Weights of a small transformer language model.
Size: 6 heads of 128 (3 for keys and values), vocabulary 32768.
Training: a variant of SOAP for these matrices, 913M tokens, 3483 steps.
Each number is 128 + 32 x the weight over its row's rms, rounded and kept within 0 to 255. Layers, rows and columns count from 0. The size above them is the row's rms in percent of the matrix's.

# layer 7 MLP up, 1536x768, rms 0.0619, rows 1136-1170, columns 640-703
size [ 96  95 109 103 103  94 102 101  97 101  99 100 102  94 116  99 101 100  98 100 100  97 101  99  96  98  98 103 105  97 106  99 104  99  96]
[[150 197 200 176 162  92 129 144 116 110 133 106 126  86 103  92 153  95  77 204 144 127 154 141 128 137 136  94 112 121 157  94 123  85 190 135 122 171 155  85 115 139 156 148 108 102 148 126 131  92 153  68 138 124 157 172 209 112 142  83 113 198 175 110]
 [110 145 128 165 158 154 155  86  98 165 133 139  81 126 103  43 164  72 126 102 103 118  79 152 155 154 150  95 131 120 106 118  96 119 120 168 133 105 132 133 136  57 150 131 133 180  59 161  98 116 160 123 112 159  72 129 126 145  63 128 128 110 150  98]
 [155 123 126 123 214 110 143 171 140 124 146 186 134 173 178 126 151 136 175  79  52 110 160 136 180 220 200  91  91 110 174 144 123 127 144 114  82 168  89 163 145 128 115 153  93 118 152 162  67 107  80 143 127 132 128 111 148 131  92 131 182 162  88 167]
 [131 181 120 140 185 119 149 205 127  60 138 118  54 134  65 151  92 149  72 139 137 130 153 162 118 208 176 112 105  99 174 110 104 142 141  79 165 130 106 103 137  63 173 177 166 143 108 125 130 148 112  95 148 107 167  83 153 111 123 127 132 160 182  91]
 [122 122 143 116 135 118  82 177 132 129  84  97 121 164 127 123 123  98 147 196 127  96 130 102 121  52 122 147  92 168 129 119 189 115  77 138 101 112  94 126 148 158 140 161  78 105  97  85 147 138 162 137 190  96 141 131 133 138 162 132 166 122  86 130]
 [131 141 129 108 158 115 192 108 166 155 132 100 131 196 125 110  99 100 147 156 143  71 134 122 150 188 148  98 114  62  94 134  66 185 109 115 163 139 105 138 106 119 149 190  66 105 173 138  76 107 129 119  75 122 147  86 162 181 130 117 150  96 148  33]
 [112  85 135 152 155 180 144 121 135 137 158 121 103 143 146 120 111 165 142 187 170 134 160 115 149  83 113 168 118 119 114 104 118 125 180 179 115 115 112 100 110  97 135 165 146 142  76 160 143 143 109 103 121 164 120 129  92 110 155 132  65 111  61  62]
 [179 144 128 151 147 147  54  90 175 185 137 115 150 122 135 149 170 119 121  82  86 131 152 115 155 146 167 121  93 131  84 110 122 162 114 125 180 132 167 165 116 181 153 204 150 159 154 136 160 148  98 136 128 200  83 126 132 122 130 159 184 119 119 131]
 [155 164 103 145 160 184  97  57 163 174 128 129  94 103 136 201 154 161 131 136 106  93 167 146  98 151 121  86 139 128  47 114 156  95  83  98 151 106 144 146 142 144 141 110 145 118 152 168  48 111 106 115 201 117 107 113 151 132 125 112 151 127 146 124]
 [136 132 104 116 104  84  88  65  89 112 162 132 165 163 155 138 198 132 175 135 186 122 120  88 175  90 140 139 104  41 161 155  65 168 170  47  70 111 125 155 110 176  91 149 115  94 138 136  94 152  86 164 168  79 161 163 105 124 168 176 135 151 154 114]
 [154 169 214 114  98 107 157 114 140 112  95 147 122 117 116 184 132  70  91 122 164  96 126 167 128  79 113 129  95 124 136 131 127 193 119 117 128 189 165 144 200 176 101 163  98  78 194 161 142 132 109 154  57 111 188 126 161 114 119 103 162 195 130 171]
 [193 136 140 148 152 126 110  83 108 123 173 119  91 115  70 153  91 138 136 141 205 109 130  80 201  89 130 183 102 177 113  96 160 174 146 161 105  89 173 126  87 146 117  95 129 151 118 137 131 131 135 145 123 115 127 122  94 125 100 139 123 137 150 147]
 [141 122  81 120 133 121 115  74 164 116 177 127 114 141 118 140 145 134 164 168 122 219 151  64  82 136  37 128 137 139 140 144 140 199 128 112 109 157  95 200 154 124 169 153 142 129 161  87  79 144 154 126  90 104 119 140 144 120 158 159 118  86 102 129]
 [ 97  77 138 125 172 130 124 155  72  68  92 117 155 126 124 158 138  57 122 113 197 107  91 120 166  71 108 118 108  95 177 142 104 189 193 146 158 134 133  97 100 134 166  77 124 149 150 155 117 120 120 144 171 179 164  89  92  99 189 148 115  88  92 101]
 [127 182 166 134 127 146 170 127 124 138  88 114 126 113 138 169 105 141 146  72 111 112 107 104 137 160 187 105 126 150 111 112 128 118 138 112 170 119  86 135 105 124 119 111  59  94 105 154 154 153 120 148 103 126 150 123 178 154 224 157 130 189  97 157]
 [106 110  95  92 124 113 118  75  96 178 139 158 184 127 142 103 133 118 138 174  52 144 129  83 129  98  93 119 115 129 112 151 139 149  67  84  60 122  71 129 143 143 163 131 114 133 113 137 138 174 105 129 123 162 144 111 150 122 145 160 129 115  96  96]
 [184 119  86 143 139 160  99  74 149 100 156 140 127 131 131  89 162 122 128 106 102 137 141 103 133 169 167 129 153 112 113 200 131 112 121  80 144 101  86 135 106 105 127 129  76 109 121 117  63 111 131 113 151 164 112 166  91 166 104 120 148 155 186 112]
 [146  77 123  85 215 107  99 156 137 140 139 141 109 116  91 118 174 130 179 111 146 162 110 117 162  51 136  74  92 100 135 160 133 152 150  57 124 200  88 119 132  89 127 122  95 185  85  90 128 104 154 186 136  68  96 110 125  68 125 139 106 139 149  67]
 [145 136 136 128 189 171  46 153 128 148 161  99 140 153 130 124 128 114 176 108 183 108 119 139 114 154 123 106  96 154 116 137 131 142 126 153 119 112  98  92 100  95 115 159 158 103  96 127 124 143 165 193 204 115 159 153 126 109 120 202 145  99 154 107]
 [154  95  54 120  65 173  73 141 109 163 138 134 164 181  95 139 155 141 173 100 113 136  72 117 159 153 158 112 126 119 116 104 177 143 125 185 144 133 133  84 172  86  96 155 107  92  95 132 132 132 119  64 131 161  69 157 157 126  91  53 142 190 181 137]
 [141  94 155 136 147 147 173 139 117  97  77 204 157  88 177 105 132 164  97 125 160 141 175 123 159 182 124 171  51 178  99 126 180  47 153 120  80 160 158 102 204 119 206 115  77 138 155 120 118 152 109 112 133  85  85 111 136 137 116 136 139  87 165 141]
 [148 137 101 100 165  91  86 134 113 163  89 106 154 154 149 195 117 121 107 102 136 189 154  93 121 156 115  91  70 130 139 147 187 112 178 140 159 112 114 144 149 131 120 152 101  75 101  98 161  68 137 139 154 137 198 121 143 152 135 148 145  95  84 126]
 [ 25 105 216  97 179  69 134  77  96 111 166 166  90 170 153 140  95 158 139 134 148 157 103  93 113 106 133 102 108 153 128  76 117 144 103 136 131 116 121 155 107 120 140 166 108 127 154 136  84 136  91 125  96 172  91 100 172  55 124 175 165 143  88 135]
 [127  91 143  86 131 100 182 155 133 120 144 153  99 132  56 153 191  88 113 104  92 121 125 131 129 178 115 142 180  99  71 139  80 125 140 156 153  82  92 162 123 120 140 108  77 149 116 142 126 192 103 116  77 149 101 124 109 208 146 124 127 102  95  53]
 [115 159 192 135  90  87  99 106 105 154 156 142 135 111 101 170 144 110 105 148 148 191 134 141  89 113 108 108 177 141 115 121 145  65 165 192 152 177 123  85  98 131 202 148  99 102  82 126 136 117 157 113 162 125 200  84 155  83 143 127 160 119 111  88]
 [150 186 128 126 146 122 134 104 127  86 143 151 157 149  99 159 209 158 102 131 150 106 143  95 149 173 189 141  64  98 190  69 126 105 164 136  99 116 136 141  84 103 133 136 151  95 135 135 176 155 151 158 140 176  83 145 129 134 146 144 173 155 106 131]
 [ 30 186  84 152 139  98 136 139  80 155 144 185  92 129 133 122  96 143 140  91 122 103  66 100 122 128 119 160 105 117 170 148 165 142 142 157 181 191 107 143 162 109 110  88 109 183 104 121  98 110 140  92 148 116 148 100  91 119 102  66 180  58 137 183]
 [141 123 130  60 150  61 114 187 142  89 150 127  99 123 177 166 130 121 155  82 152  97 112 167  71 136 100 142 118 117 109 145 167 130 115 105 172 169 179 214 131 148 137 189 155 144  90 149 201 127 104 174 105 110 173 121  81 103  82 121 117  54  99  89]
 [103  92 147 148 130  61 158 155 127  82 102  61 148  71 111 115 132 159 186  69  90  66 123 136 126  91 199 142 135 160 137 154 101 148 179 147 145 134 124 133 148 136 126 124 116 103 179 176 160  99 171 143 181 116 106 146 119 115 110 154 118 150 145 126]
 [169 119 145  92 117  83 137  51 108 137  69 106  70  98 149  96 122 192 134 145 126 140 122 171 122 173 140 134 158  64 140 139 175 160 145 145  94 109  98 130 151  94  96  87 161 130 151 122 169 105 170 102 137 167 132 102 135 129 137  77 156 108 158 158]
 [132 108  85  96 173 179 122  99 170 127 102 151 101 106 114 101 141 109 115 158  97  95 125  83 147 121  77  63 119 148  91 169 119  99 137 163 152 117 147 114  43 112 152 114 118 130 148  87 137 131 145 157 128 128 133 240 150 108  91 124 155 189 150 106]
 [ 93 128 160 133 108 132 105 143 110 175  51  90  89 123 153 151 172 147 173  74  92  97 112  95 189 149  97 148 125 159  95 112 137 153 123 192 105 165 138 154 129  41 150 107 168 196 169 105  98 134 149 117 137 148  85 128 202 150  95 122 115 126 164 118]
 [106 137 111 135 121 144 115 129  87 131 113 101 138 134  30 121 173  75 117 132 104  73 119 147 103 171 134  90 167 124 158 163 134 144  98 129 122 157 122 103 123 125 103 115  72 128 108 187 119 169 107 144  41 113 130 107 154  85 153 150 118  99 156 128]
 [ 84 121 113 164 153 114 105 118 166 117  94 106  87 109  69 113  99 206 113  79 162 124 205 139 168 131 174 182 112 101 142 132 114 116 134 126 175 133 125  95  72 145 142 138 147 145  99  60 132 163 102 120 152 163 130 129 130 126 139 147  73 109 109  95]
 [112 102  90 150 165  93 136 122 102 151 106  87 165 127 137 138 120 105 121 119  82 153 107  93 130 123 103 156 162 123 110 192 143 154 137 102 104 143 127  86 137 105 162 152 143 143  68  92 207 148 145 146 113  86  84 129 124 138 157 145 166 107 114 134]]
# layer 7 MLP down (transposed), 1536x768, rms 0.0604, rows 1136-1170, columns 640-703
size [101  99 108 102 102  99 100 101  92 100 103  98  98 101 111  99 101 102 101 101  95  97  99  99  97  98 102 101  97 100 102 101 102 101  98]
[[124 137 199  81 130 183 113 155  81 172 169 108 102 133  76  94 143 102 101 117  99 150 110 129 100 164 107  95 123 157 133 174  89 158  87 126 126 186 168 179 103 162 139 119 149 162 173 115 101 172 145  74 106  94 120 204 148 148 101 118 157 127  53  64]
 [143 147 122 193 148 150 147 131  82 164 100 165  40 112 124 118 127 137 143  94 132 129 128 143 149 114 138 124 147 146  96 169 104 102 113 141 145 159 122 134 132  91 121 102 102 141 112 147 158 135 119 131 140  97  83 134 162 135 185 125 165 123 137 134]
 [ 96  97 105  91 151 143 138 137 112 109 208 128 111 112 145 126  96  78 163 162 116 102 104 138 171 109 111 130 156 162 142  85 168 212 166  70 159 146  79 108 157 127 121 158 122 121  99 112 158 105 145 108 158 101  79  66 117 121 126 147 113 188 103 136]
 [134  97  44 106 149 170  84 137  96 120 154 109 115  73 106  90 131 109 136 112 120 120 113 114 103 153 145 121 158 143 131 137 131  90 117 129 169 119 203 155 190  58 140  92 134 124 131  99  37  91  52 135  86 188 150 132 155 126 113 144  91  95  92 178]
 [ 94 143 126 113  58 144 141 142  56 118 100 110 127 162 125 136 158 156 124 161  93 163 115 137 194 133 124 132 112  93 125 117 143 147  79 120 139 111 139  88 109 107 202 111 146 146 130 148 163 110 149  90  80 137 144 142 107 187 120  78 131 130 156 161]
 [115  65 128 142 117  97 125 173 161 106 111 149 156 137 101  58 102 161 130 132 180 121 113 153 132 149 191 120 129 157  97 161 125 119 131 108 159 177 147 130 120 107 128 126 140 134 174 134  63  95 133 166 132 194 101 135 156 149  97 148 109 175 148  91]
 [126 147 180 105 123 130 109  82 153 125 144 101  98 165 115 126 141 106 104 173  75  60  93 134 131 142 149 100 132  80 181 131 114 140  76 121 160  81 154 164 119 143  55 114 158  93  93 144 106  52 139 138  92 128 120 176 161  98 118  88 177 137  74 170]
 [150 100 105  90 129 152 101 120 208 152  90  98 144 203 163 119 123 132 179 152 114 142 134 117  90 102 188  91 128 183 160 142 167  85 153 124 171 133 182  86 157 181 179 107 113 174 153 123 101 141  63 125 119 123  77 151  92 136 161 132 150 130 148 104]
 [176 141 109  87 115 140  87 151 139 106 128  87  83 152 122 117 160 106 193 106 160 168 135 158 106 101 122 161 154 147 142 156 108 115  86 168 132 113 134  93  95 151 168  78 145 181 133  99  90 140 147 114 151  84 126 134 103 131 106 152 174 100 181 151]
 [199 158 100  97 112  93  91 139 141 123  29  88 139 148 135 128  87 157 161 178 144 141 120 138 132 167  69 115  91 119 169 148  49 121 145 126  84 118 113 119 145 138 138 132  81 100 121 137 170 158 136  78 168 192 167 145 105 109 120 127 128  82 118  61]
 [ 92  96 109 108 127  97 117 170 130  76 160  77 205 225 151 121 121 109 129 171 141 174 119 118  70  82 140 122  73 132  92 191  98 139 106 142 134 124 146 132 123 123  85 100 104 129 133 169 126 139 173 137 156 147 129 154 101 117 111  77 129 161 169 122]
 [116 152 126 136  95 108 129 154 111 173 105  96 117 168 145 127 178 104 114 151 123 163 153 178  82 143 136 158 105 109 152 144 101 123 159 141 190  97 125 129 107 137 147 146 155 174 136 172 217 109 120 146 101 191 202 110 123 118  80 126 141 141 176 166]
 [129 156  95 110 148 146  99  76 102 134 154 123  93 131 181 141 112 207  89 141 119 181  80 174 172 105  92 132 118 169 156 128 120 129 136 138 129 125 118 144 148 125 150 142 134 145 139 177 215  71 130  50 144  95 144 127 146 128 157 130 129 109 134  74]
 [148 119 116 124 103 143 148 172 105 146 152 126 163 187 163 147 160 101 175 137 164 134 140 170 128 177 105 143 160 129 164 129 163 149 150  93  87 143 109 105 107 159 114 112 151 140 160 106  99 105 157 159 113  92 139 118 187 102 143 100 111  93 103 134]
 [121  85 174 118 174 151 148 136 126 116 134 103 166 141  85 168 147  85 110  75  68  71 115 154 139 138 130  83 166  91 213 107 162 111 130 133 139  90 143  98 101 191 133 179 145 138 124 165 182 109 125  95  87 104 200 118  92 137 154 102 155 164 211 184]
 [157 142 110 134 132 176  92 117 144 145 131  54 183  95 196  99 142 169 120 173 128 108 141 165 141 103  83  79  50 115 143  75 207 161 121  92  91 108 150  84 132 120 102 152 109  87  60 149 132 115 138 127 154 200 175 127 161 120 121 141 134 160 166 110]
 [140 128  76 189 133 153 141  69 167 117 128 105 114 131  95 123 131  87 124  98 107 115  82 107 136 103 180 144 130 161  74  95 150 153  92 158 150 148 113 125  71  79 161 133  85 112 129  98 151 201 137 157 139 148 135 183 132 151  41 181 120  71 132 147]
 [125 100 153 113 112 158 140 133 116 157 145 109 135 125 129 136 188 123 147 128 147  84 149 132 109 186 105  97 117 128 101 140  65 134 177 132 215 128 120 135 224  98 128 102  69 159 146 114 147  97  60 120 127 161 118 113 168 149 125 200 145 105  55 130]
 [147 144  74  88 161 120  86 107 130 143  90  61 127 157 111 144 154  96 173  91  87 161  66 168 117 109 111 107 122 149 176  97 124  92  89 116 118 200 104  69 123  95 107 147  72  98 108  94 116 112 130 139 101 143 146 115 176 137 175 160 125 170 102 158]
 [106 125 127  87 134 115 203 114  68 146  58 130 130 156 159 140  85 143 158 147 154 167  85 122  99 125 167 139  92 134 127 157 136 113 180 138  88 136 217 105 110 128  93 112 172 186 111 138 175 134 148 155 117 163 101 162  61 149 172 137 105 148 114 148]
 [152 136  90 101  26 134 175 146 142 130 145 137 161 163 166 152  91  65 108 155 144 140 135 185 103 103 173 165  92 136 139 139 118 100 103 124 174  47 121 122 111  85 185  99 155  90  43 158 104 107 147 117  79 131 122 101 109 149 145 136 163 104 139  95]
 [116 102 116 110 120 129  88  89 123 118 109 197 103 101 159 169 109 129 135 105  72 144 108 143 123 152 106 161 125 120 132 134 137 125 185 144 153 113 156  99 112 154 184 123 150  85 123 142 168 185 131 124 186 165 129 106 133 184 120 135 174  94 106 176]
 [ 88 124 136 135 172 179  71 129  96 118 171 163 148 150 102 100 121 131 123  72 185 136 113 128  67 109 117 159 151 124 113 127 124  99 140 141  80 113 104 138 117 122 135 103 142 132 110 155 119 111 155 110 132 100 111  86 106  95 112 128 112 132 208 168]
 [103 116 124 137 132 146 161 171  96  90 169 207 116 140 116 148 177 132  55  91 199 139 145 122 146 118 106 129 145 162 102 150 106 126 190 160 182  84  95 132 133 115 134 150 146  77 162 127 169 168 127 119  50 123 164 173 130 136 138 101 176 130 129  97]
 [140  91 150 134  89 100 155 138  90 118 135 183 101  77 114 133 135 147 132 151 204 117 100 128 133 128 165 141 136  95 118 136 109 106  62 133 121 129 143 118  94 135 138 155 115 150  88  60  80 161 109 127  63 127 126 172 105 143 157 134 150 129 232 110]
 [106 167  51 113 157 113 130 141  96 129 120 108 148 176 139  45 196 108 153 187  87 129 133  89 182 138 116 168 132 118 107  75 135  86 128 155 116 129 104 159 151 104 143 158  97 112 120 110 135 110 143 110 138 108  87  95 137 122 115 143 167 172 129 168]
 [123 183  67 123 158 112  73 147 109 178  56 103 192 113 104 178  95 129 157 169 128  83 120 104 158 180 160 114  82 131 106  53 137 132  98  92 116 165 123  78  74 164 107 115 134 141 115  60 175 177 129 124 181 150 171 143  95 134 119 165 130 166 167 109]
 [123 126 111 160 103 144 130 161 128 136 142 161 166 165 135 143 134 146 108  83 199 113  74 168 207 173 160 117 108  80 186 166 161 106 118  99 116 150  95  64 160 202 143 142 177 191 100 134  96 105 112 130 139 135 172  87 172 122 164 146  61 151 109 128]
 [150  84 158 134 135 137 132 118  97 149 115 152 111 114 140 123  95 116  96 104 117 173 162 163 141  97 123 135 165 150 115 146 105 122 181 110 113 140 134 138 182 114 161 165 130 109 138 139 142 130 126  96 135  87 108 152 121 136 120  86 127  92 150 134]
 [123 138  80 103 185 113 137  89  94 112  94 155 134  96 112 140 142 152  97  97 128 161 167 115 132 154 102 111 178 160  74 135 170 151 117 129  88  95 114 136  37 200  94 177 103 113 196  78 130 185  74  97 140 141 157 105 136  97 105 128 132  87 148 187]
 [119 157  94 124 146 135 179 139 184  89  67  97 125  64  76 140 119 166 155 175 158 106 162 135 166 185 176 116 162 131 114 118 113 160 160 179 124 152  84 149 115 106 151 121 135  98 150 142 180 130 110 127 153  76 133 126 188 107 135 105 106 127 128 128]
 [122  92 135 148  94 218 163  98 126 150 123 112 134 119 149 122 169 158 122 146 126 143 141 140 198 202 119 113  98  94 129 199 169 102 107 165  52  99 178  99 101 147 108 106 183 150 195 116 163  85 117 155 113 125 101 153  94 116 165  79  84 199  99 160]
 [ 98 112 121 143 159 130 146 129 105  85 113  93  92 149  76 195 128  63 141 120 103 182 189 137 153 141  62 117 164  88 208 106 141 105  99  98 129 167  72  78  97 114  97 149 140 107  65  78 112 136 150  61 110 118 145 146 195 134 145 165 168 120  76 134]
 [159 145 123  95 182 177 145 120 135 150 143 109 140 130  95 178 151 176 117 123 185 156  74 101 157 148 146 166 149 133 111 160 117 158 124 167 155 145 107 169 141 168 148  90 137 191 131 154  91 127 154 123 144  98 173 123  84 116  99 162  98 150 157 140]
 [127 168 134 116 102 101 129 116 112  99 141 175 141 187 124 126 137 157 127 137 144 211 138 158 149 123 149 111 123 118 120 121 134  85 168 192 140 152 172 106 122 138  98 114 127 118 105 116 216 177 102 147 121 170  85 191 123  98 186  83 117 130 133 117]]
# layer 7 MLP gate, 1536x768, rms 0.0598, rows 1137-1171, columns 640-703
size [ 98 114 104 102  97 102  98  98 101  99  98 103 100 108 100  96  97  99 106 106  97 102  99  99 104  98  98 104 103 106 100  98 101  98 101]
[[134  65 156 138 116 127 136 201  97 167 165 200 199 160 138  83 163 132 102  88 165  93 153  89  96 119 155  92 135 155 139 149  76 144 114 115 112 164 131 154 135 117 116 122 167 194 133 107  97 143 129 114 163 140 100 108 114 140 158 152 197 122 112 120]
 [146 194 151  97 146 151 121  99 133 116 128 124 100  59 135 186 153 132 122  91 205 104 104  94 104 135  86 124  75 136 154 114 106 152 125 125 147  91 149  74 114 114 153  70 107 129 117  32 194  68 160 163 161 210 140 139 121 112 153  95  82 139  80 155]
 [113  93 123 124 121  94 113 159 118 130 142 159 114 113 100  92 126 160 105 180 176 111 163 111 158 156 100  96 103 174 123 151 105  80  90  80 177 102 174 150 112  96 156 114 141 185 161 165  67 168 114 125 126  68 116  83 110 151  88 160 131 148  92 118]
 [155 135 144 123 127 179 137 106 129 135 105 111  47  99 117 107 159 127 131 175 122 105 127 150 114 115 115  92 118 112 100 159 171 142 142 102 127 154 114 145  83 166 186  98 175 128 158 171 123 123 114  88 133 108 111 107  97 170  86 120  96 103  85 178]
 [123 171 134 128 107 146 106 114 159 118 116 118 191  72 144 160 106 168 160 150 111 165 145 156 126 155 126 146 150 158 101 149  91  91 125  76  99 104 149 149 132 105  76  88 148 164 114 115 167 142 174 108 142  97 140 167  99 168 113 129 128 117  98 185]
 [140 170 154 151 115 140 145  96 105 144 110 117 122 144  58 153 131 188  92 114  94 129 180 158  86 121 170 100 177 132  95 137  80 208 174 158 149  38 103 135  81 146  97 142 158 110 141 125 153 123 165 138 191  87 114 150 146 179 129 137 115 149 155 151]
 [140  92 144  99 177 109 132 174 137 166 101 118 146 123 114 107  76 129  95 123 163 142 109  79 129 156 107 115 130 133 132 129 165 124  95 175 157 174 144 116  87 117 160 122 187 132 110 164  57 125 151 114 134 143 121  89 147 141 163 139 123 106 112 135]
 [144 137 120 170 108  54 160 138 107 151 144 178 169 142  91 143 138 148 142  98 209 119  99 174 135 131 108 132 131 102 139 140 109 165 124 158 159 170 127  59 142 119 132 117 123 123 112 151 133 115  97 127 111 182 106 169  89 127 139 125 185 177 107  91]
 [211 168  94 119 175  84 120 178  93 140 132 101 144 161 161 209  89 112  82 130  93 160 149 141  91 130 120 132 115  88 124 107  94 104 161 111  80  92 148  85 102 104 154 180 128 120 137  94 123 122 131  90  88 123 119 104  63 148  70 102 147 155  91 162]
 [166 147 124 126 147 133 149 138 134 144  99 167  90 120 110 193 114 114 150 223 117 153  90 194 119 130 173 157 143 139 108  83 144 119 130 201 139 173 126 127 154 155 174 148 124  83 156 183 111 121 106 171 163 150  96 110 109 134  82  81  99 100 111 163]
 [126 148 172 149 136 158 112 128 133 130 102 113 148  86 118 128 127  68  72 133 145 160 244 163 162  50 127 154 116  74  80 171 155 124 120 118 134 111 131 178 134 147  90 137 161 128 138 110 161 114  68 182 158 127 163 143  92 138 127 147 137 138 145 130]
 [ 71 110 147 126 134 139 134 148 156  77 103 133 161 135 101 132 153  98 119 192 154 117  90  77  77 116 134 152 144 143 118 144 164 157 107 102 127 128 142  92 169 114 182 148 139 173  92 169 189 141 118 135 110 179 152  65 114 125 112  88  84 168 160 162]
 [ 87 120 117 124 108 135  76  82 142 111 103 149 159 158 115 103 143  91 181 135 173 118 125 186 116  98 169 125 123  90 141 156 132 147  89 187 153 131 192 172 106 149 117 152 145 103  65 201 108  94 121 167 141 168 123  66 126 146 176 160 110  99 138 102]
 [114 164 158 176  83 118 120 118  93 141 125  87 173  93 151 133 130 133 109  96 126 125  54 107 109 185 157 138 150 111 140 103 154 106 104  96 133 115 102 163 125 146 161  97  78 116 130  82 157 138 146  75 117 153  99 103 159 177 206 133 141 154 105 106]
 [116 127 158 110 176 218 148 165 100  77 120 151 133 154 162 114 141 182 106 145 154 128 130 139  91 142 130 214 116 156 110 132  94 130 128 162 123 107 123 142 145 146 123 140 120 160 178 154 109  52 119 141 120 124 144 120 136 187 171 176 159 124  97 142]
 [162  96 115 141 152 129 114 117 118 104 162 148 172 172  85 122 149 109 109 119 131 122  42 101 143 125 138 149 113 157 132  70 133 204 135 139 163 112  97 120 117 112 105 150 180  90 116 119 112 175 153  50  96  94 136 122 112 129  45 122 137 140 138 111]
 [173 112 180 138 128 160 151 126 122  78 151 137 140 119  91 119 110 161 130 127 135 166  96 113 142 131 165 105  95 126 167 139 118 136 173 153 130 151 125 172 166 155 138  79 153 119 129 124  78 140 133 169 138 172  88 138 155 119  93 119 168 105  86  80]
 [ 72 118 118  93 176 107 116 174 164 188  88 100  65 146 124 116 175 139 145  75 159  88 138 127 170  82 139  89 120 128 159 159  86 186 141 117 136  86  69 108  68 114 109 107 112 131 160 135 112 111  85 193 122 123 172 136  92 119 135 175 191 144 133 151]
 [114 110 135 112 141  94 117 173 128 117 148 188 160 124 111 108 119 149 170 138 150 154 145 124 182 149 136 106 128  94 103  98 159 125  88 157 166 106  92 132  56 172 141 143 133 100 129 147 130 132  82  92 116  73  88 154 142 104 127 132 116 159 109 107]
 [103  79 133 130 170 122 102 105 137  99  80 157 131  63 127 130 160 119 120 133 152  97 141 145 130  65 161 107 127 168 125 121 142 109 115  91 210  96  89  89 153 112 140 104 123  70 138 125 125 104 140 109  67 146 113   3 113 136 168 132 111 115 122 129]
 [149 113 128 153 160 147 141  89  98  95 161 116 139 181 167 153 189 112 111 121 179  76  74 134  77  86 186 172 152  80 163  76 132 132 133 139 129 152 137 109 120 100 129 114 140 100  90 189 164 128 128 138 143 166  95 139 155 129  77 138 152 125 154 108]
 [194 155 167  82 115 129 154  99 122 125 130 104 121 127 134 116  91 130  94 147 126 113 173 148 155 127 108 184 151 195 174 122  94 153 136 125 145 157  74 193 141 156  92 188 108 148  57 127 158 105 146 124 136 125 125 113 176 139 128 137 141 129 137 158]
 [ 82 152 176 148 129 179 113 112 136 145 140  82 144  81  92 120 124 133  85 115 128 138 194 145 153  85 124 124 155 201 147 128 139  89 151 101 128 116 114 112 111 235 139  86 127 136 152 153 113 146 114 106 120 123 137 138 157  79  97 132 125  84 153 138]
 [116 146 127  88 100 126 123 124 121 141 110 172 127 120 156 183 153 115  86  88 174 107 146 125 150 124 115 163 144 110 139 116 126 133 142 151  83 131 181  98 117 174 110  98 136 147 146 163 188 124 113 137  94 128  95 140 125 147 114  96 103 128 106  66]
 [134  92 197  97 153 167 165 134 123 161 144  86 183 129 139 111 138 132 103 107  94 110 144  99 155 122 125 120 135 179 120 113 106  95 150 145  97 112 125 177 128  98  84 104 117  96 167 170 127 104 196 104 152 159 151 131 118 121 149 131 118  72 113  61]
 [133 152 142 148  76  56 118 113 128 153 108 147  98 127 115 130 135 115  72 118 122  57 101 179 102 104 181 173 125  95 134  99 110  79 129  96 117  94 161  91 143 161 147  96 213 214 162 117 112 110 151 127 167 110 148 144 160 101 127 177 150  82 137 135]
 [126 118  98 132 151  73 133 120 174  83 130 158 166  96  83 121 138  97 146 167 136 142 114 126 115 101 185  80 123 183 231 138 133 145 147 136 133 125 175 105 172 109 135 137 161  88 179 214 121 116  86 151 154 165 130 114 112 112  90 188 140 102 194 101]
 [131 116 205 135 115 174 152 108 123 115 129 184 146 163  80  55 162 163 137 123  81  42 153 122 147 164 113 167 141 129 157 100 130  90 105 142 110 164 152 102 136 120 123 103  91 102 130 153 107 152 155 149 153  96 102 143 159  86 147  92  69 129 117 104]
 [ 88 130 158  87 129 183  98 109 129 164 135 133 145  69 212 146 120 139 128 167 118 122  83 139 146  96 109  93 126 152 132 149 177 161 140 129 160 103 168  96 131 108 127 179 115 158 136 152 140 126 121 129 134 151 129 154 119 122 158 117  77 123 182  77]
 [114  45 148 149 137 112 149  86 118 165 106 160  94  81 104 166 137 129  98  79 170 110 129 110 135 185 126  96 109 123 141  68  97 185 133 130  97 141 156 101 159 101 204 151  95 114 145 147  63 143 162 131  91  90 120 123 126 112 186 130 119 111 128 163]
 [132 129 114 187 113 130 136 109 144 111 133  63 104 131 209 151 162  92  99  76 176  64 139 135 148 174 113 145 112 142 124 164 112 144 132  89 112  52 153 121 191 111 138 160 171 105 105 151 116 107 141 155 160 127 128 105 157  93  80 155 143 116 102 121]
 [134 111 163 100  65 153 143  90  63  97  91 152 113 133  50 128 151 154  87 144  75 106 200 108 118 125  75 193 145 133 136 153  73 106  72  84 129  87 160 148 123 146 150  73 169 130 134 205 181 102  96 123  51 110 104 150 136  73 101 103 126 175 118 156]
 [ 62 105 124  97 157 139 168  81 111 104 120  86 112 160  90  56  99 166 108 112 142 147 157 171 134 182 111 105 133 138 132 228 117 145 101 168 110 130 123 113 121  76 136  83 123 139 113 162 128 131 148 167  95 103 111 139 147 154  93 134 145 137 119 108]
 [187 119 114 140 134 139 141 136 113 137 164  61 147  97  80 168 166 168 117 117 165 105 130 144 107 122 148 149 118  92 133  96 127 148  95 204 124 146 149 103 121 124 137  64 148 126 130 122 158 127 134  90 164 132 161  89 142  80 133 210 102  89 193 130]
 [108 111 145 144 153 125 138 179  66 178 114 156 148 203 132 155 135 137 101 170 112  94 160  87 157 103  88 150 141 215 148 117  80  90 157 144 129 145 159 138 123 113 116  95 115 113 125 139 147 115 100 148 180 148  60 117 158 124 108 139 132 181  95 102]]